From a checkpoint of a small transformer trained on Wikipedia.
Architecture: RMSNorm before each block, rotary positions, no biases in attention or MLP, untied embeddings, normalized queries and keys.
Training: a variant of SOAP for these matrices, 301M tokens, 2295 steps.
Each number is 128 + 24 x the weight over the matrix's rms, rounded and kept within 0 to 255. Layers, rows and columns count from 0. Numbers have three digits each.

# down: layer 2 MLP down (transposed), 256x128, rms 0.285, rows 233-255, columns 0-63
# gate: layer 2 MLP gate, 256x128, rms 0.301, rows 234-255, columns 0-63
# up: layer 2 MLP up, 256x128, rms 0.307, rows 234-255, columns 0-63
down233:132146138157102148124121149104138091116079130092133151177164103096105120103090134141130117159142153137159095166124116133164146142120116153120127129111064116143148103110076084153118113112159125
gate234:099111140196133114115151153137120152175135100166065122081111155145095082094113092115167076100174155155119105139052119117151130114065125072073101136127178127093133140105134154149076089125138105
up234:186120096093126062086144074124124051092109140141155135157140121139135097109118101089139144128117114119178182148136113121101146115148101134152150136187112120181103126112131124110119103097175136
down234:117133128116111139123128093095155117105160131121114130130156093126120172136101146144154141102117082136122109125154162139107153127146162151149129114123107119180130146126130096120150128152133081
gate235:155139168134106044139134106155122117159152152154086108132128121142115122119100152119159102165152070146109136109149129126132125078116149160161137139094127120130112138172137134170167089141123096
up235:131119163099166154157070129141170134117121147155156127133111111112087126137117119088156100118129159176129174144110137147148082161130126118095145117164159131141124093153090142086091197105148128
down235:101187147147151154123109146119116094100104133059118147118139106108120162111154103093149078136139134138170138117155146140096120085107139193104125125129131114100101088104112143131150121090146173
gate236:124128139081106108163114147121143111174127161147143103159128131180169110098128113154161086109091162142173120127128086143145111110112106150120145142143112173133144115130122113158107107137112153
up236:083128145159151093077124151108113092161129137141141148115145121129096140098119114119064167093119153128135124124112103080096132167130110138125096116133099125146115151098127121113174117124096140
down236:076142146159126102075115172129110153151143151210138163129138140081138146102076103155105131125084153116088135134089159119133170094152131143107110136125148125133137169131114109129077151132106161
gate237:133138141149111151145130167082064112154197177135150093149168141112142138144122123155095159106093134147149151166123092118149155145139096130133147123132137128142130116131107153130115105074192172
up237:137073123146135135111116150137155135157127122124144120138143126150068103094132103149127115129089140100117131118092125161088133151088168138118128108129127118139093148120129088162131102100156147
down237:135150124116113134135155112136139129089156134129103126145158147120133101126155143151135119163118134106129121114119148159135170120093122113120143139087120118161126133147157133095116120069121087
gate238:095127121118072170133136112088094150136129162159165169123159154147135119166101119177124147108186129119154131146125130125135121128111130141127117141102163124134119191068181095140082091107135096
up238:141137138145086121140142186054163101136111070094112092113139103153070131159107096118105143161086141136135102123087116123122150146066124172079102108167140155077116134193081110101129116140130156
down238:146123114143153115101159165158140106128108118096141095128149144153111071092123126035143151115124128142128134211109120118161137145146092116180135172150088166109128156105077095144068103115127105
gate239:117060119142120092167150160131109127117164127125141175114152137123110152142119139124104157101097121123157146097140121159151095178199137144116063139118097131082107133123121084132144073106127076
up239:135119146112134133112146171140149108123145137101166144156101135132159101167162122146155124150159184169171138170082101168108159134098157124140116092124136096183104113157099147101128149137157150
down239:096149103120108146112139155136114084103126140177117083083122109165111140131096131155105142191102109114117129120112131141135159116154148118159119087126121071154140163134125123121156089123094120
gate240:117122160104154113107136116089103091132136120126138117123141114105127142105110116115181126123139126132100110119109104137170128123148137187128105167095085125137128113115136132110149109108113104
up240:154128160142138104140146122141178150109116152119119097170130147148105163101148135129128125145156098087149126137123175161100148138084161147166157137177136162104103137164127127160127126108136145
down240:142158148127107153162125111102142173114073123096131141118186121155123106110076141153181133151151113104139137155122133172122103167104143138122066149159119156121109136159144102109138115111144118
gate241:130160159141153114139134177177156145115173178134144165131097143115107165117111127146104112145117115141128113143163161144132139161150154084178127133122131133108144131102155095171160147151127153
up241:145125131182159143132072121174095143113163125150125126157125151169132113114112140128129134106126161093150178132133115102126131161124143121109153074141156112125158112143156084134166106174128143
down241:119100109140099119127130111116147127146134128138146134156159146094130163136125134135137137133134135136135109153128107085102099062116097134115131155139075137129140121141165156112116115112129162
gate242:121168108123129086132124122165108145115136147166101178132127103133128151093155165145147124154158131111144145169137167103120132088105157108125100124161155116147154131129111119117142138168135082
up242:130114142146146136106088090066207148113132106078152144116132122143076141121139121150112119154164093103170120144118137132107115171126078146128130081119075146123130168106114145135149104127130142
down242:143127141163106139137134141136115153137119152114072148182121141174115123103152103136144117099099127131162062128097150098108152099149112141130147146118144142123145145134136091146116172149099135
gate243:089103106137125167177137138117147169148118150082156169090157152119097129145107141108084144139146133130100100079131132117162134137082157069134132133133117154178125089114133156132124172107172148
up243:123113126105143139125121122142144139125156086123090127108179140133138085099110129095155140171137148084111119118125130131116142108152083108186167163094135134116183159123109112146120144098123138
down243:097134114163161115149124172133093157138121173158143150114131144095114125124127135146157126076131173152142106129137118127135128071104142099111159125119091112159087117116139143163128120138122161
gate244:169107135128101132136099135125114121136120111138142146124100153125128121107149098102066112103155126125133147120138163149104167132131123129128115129130152113115109125143137103145146123147121133
up244:160125103186157152099149142120131142087126148156137157134111130151140111092098121156136108124099132112126134088114112119146139097130123096068176137159107131132141115128111098134147134149117121
down244:116127140070070107140103129122106112151100071118138100125111133113105150135125138109129142119159132170154115146149119145125138189116154183152093147131148107121107163118138156115140112122142151
gate245:140103114106104134135126156146121135115106123170137119155144102081189118143102096158171089076146093135141125120125106143131111067182133145141122125104131117149100124151145119082169126112122118
up245:094154120156077109120131134185163180098141128162097111122146117173120174148084138163126143113120111129140144103130132089138143140195134115121112141174099091120100114128124128144134151119155113
down245:130087123121160127131111147127114118105117133144131144143122086142140141154122171169132137094153159123102162099130148139121127122096101167084121126124100058113099152154117134128148149152134144
gate246:100157144131134101130107103143149150149081126129132151133139065118125153066151161117123120150077135100132124117094121168129092112094133139136122153121143098133136188129123086144111111124111173
up246:143119128105116094092138145148147113161155106138128113121147124156154080187155073150146083123129126099123085132137147128123101128143138086119165163138178099192122112087132149164143190132147117
down246:137136092123137106155124096146124122100112103129140123143118176180142153101149107121081150099145164123152133126137126160149128157108079129138098117136139133162137095107169101128115119114145124
gate247:117121058111096099126097111143140135118136119115147136119110120112164135115103144160135145123144174168138091119129141128113145119103114136131156101137127154110147124135114182122099158116154092
up247:114132145137124155114183134157092101171100136099102119108124114160118069101105120152104093117104118118149160145133138143115168117165157139136134134099131124151072161111137089135107150069107165
down247:104166153102129096202119126090117117084157161111130099129116114139130120129078149178119126130108146175160150122103108140111124124081154140150118105139107152105152129132128106132153126106149099
gate248:116138089112118090120140149136116177092120108147139111115141141147146093156131128128104113112128141095168136117102121125181152083116122147128153144108168122114123129139151149157171146088102102
up248:130134142120093128131121135121129134094143158119147149113136118078077146113105125093122145140169136144155118133111127128125110133157166080151099121157141137098164101104109137114146147142127114
down248:155073101127134083144126156131179118133142128119128092134147141138121130159102152125158110101106139141115130128115115138111140152122166136136137138141190121147136150134142138131131090145077168
gate249:110131165145149166131125143087096139067099144086133098140134129123124201099148170148149158163117126171159124116108102137088148081119099164149110199125147105111141092127127136126126167161109110
up249:117143114164137084112152083174091169106139138150126115162109139065124110132172112094126121179088097160126097063129161074085125109101146138099083129090121073123152133094122190147157107129116123
down249:126154156128098125142155155110111125129130155140132112149118127124157123128117111177139114137085115159100106140106141126135141076130194148083132116145089150132173151112096110112134101105126074
gate250:133144151092131113148127111114145141110154170134128132121160157160140136151141138116118155200130147120128093113140173140162116117101109139148140149110117127112132132125117139158186154126145127
up250:125152137157129166151127084119096126151106152166105106125120127113091098114141104108120094154115129139137123110155120163121104148136150137117145123090170081165136112139131163124117152134107113
down250:167123143107166128180141149150158143094145107111145157139139100144096114120137116107172122093129131125129115132139175129161171192147127107104101172099125110105114142127155132143114144145118091
gate251:108135135109105079101105164133117132155118126119134192139121130132161129116107126104138175166111131132133096158145097145122145125105161155145099158162155143161129151105102146128161115108154107
up251:106160116172132154150131082104093125155159118162155169127107097122139137123095123076132136148163126141141155131173127144111127102118118126162172145138136096138162112171138165106089130129157163
down251:153127107117142165083118151123113110094187114136090120125112067142174139106153130099116104165122163156096134183131164120109130121147139153161130175103070110117124139171113118131085164153127154
gate252:158099134136145094134140115121159124148111126135146129176133154135106170110108118122096135142136134145098116134092142192132149049115133120111125150165095111091161134123128127120121093157148102
up252:158137137140143102103161154105104132107106161143094178122135143147083080087126099133125097139158106122131140131143116138089123179169157149154119112111107078116104066101154128123169146121116124
down252:122138144119118105139157123127158187152090189111128124171172135125061133132141144126133147101151102159102131141123096137101146085182162146151087107128141082107148066082161110144118166149104088
gate253:118148140160135115114132121090124110138092182135110147111202128126086107140145126130151117085124078095099181092134099118145102127121103116142156102121168114106136099108134111139106163162105092
up253:114127156139101109112135153128139106096133104095107137126122145148116136179098102111167134086145142103123113132147110164108150110131132146146148126164134096154139122121151144107150104094122130
down253:119098162123098167139116094083072145165117129103111105176089150107142140076134106146115186141117152142159130145139128112110156125089104131122139142094124109159093119143132107112115139111112141
gate254:120127134141155144121112116134082126124107141099148129107156144125149094101110135104117142159096126102125121106138071170136125134127080126153113152169155136137127109130094125171160176162152155
up254:094120109119153123093136135144115110136109145094141112168142132132134142075076155093120113155139114155131163148179074113160145130110110156150124139106128149141116109119073108141135136134112136
down254:127135152090140176094120122148163119131145157114137122139118163138142154128117078167114115151147093161157117122117104125114131128104103167114147085160126141131144092165138121221124159154150115
gate255:127118176143108081116131109149098130144091121129153149141142153133074111094146127150132108192107147126178132106086157160147149102141116132100111137164151126110078050135111141125129141147142151
up255:132121119140141092108147118112130119151069101117162105127136167100107132096142126157126140137177142122170132083138145113117097085119122151113145153131119115111141105160137086130121153165138100
down255:092113131118125184161110116126123153126136160136164196116157132162133165088164091126160110142146124094133147143137139112116142084123147139080176129136127117124182148168135115132147118137112118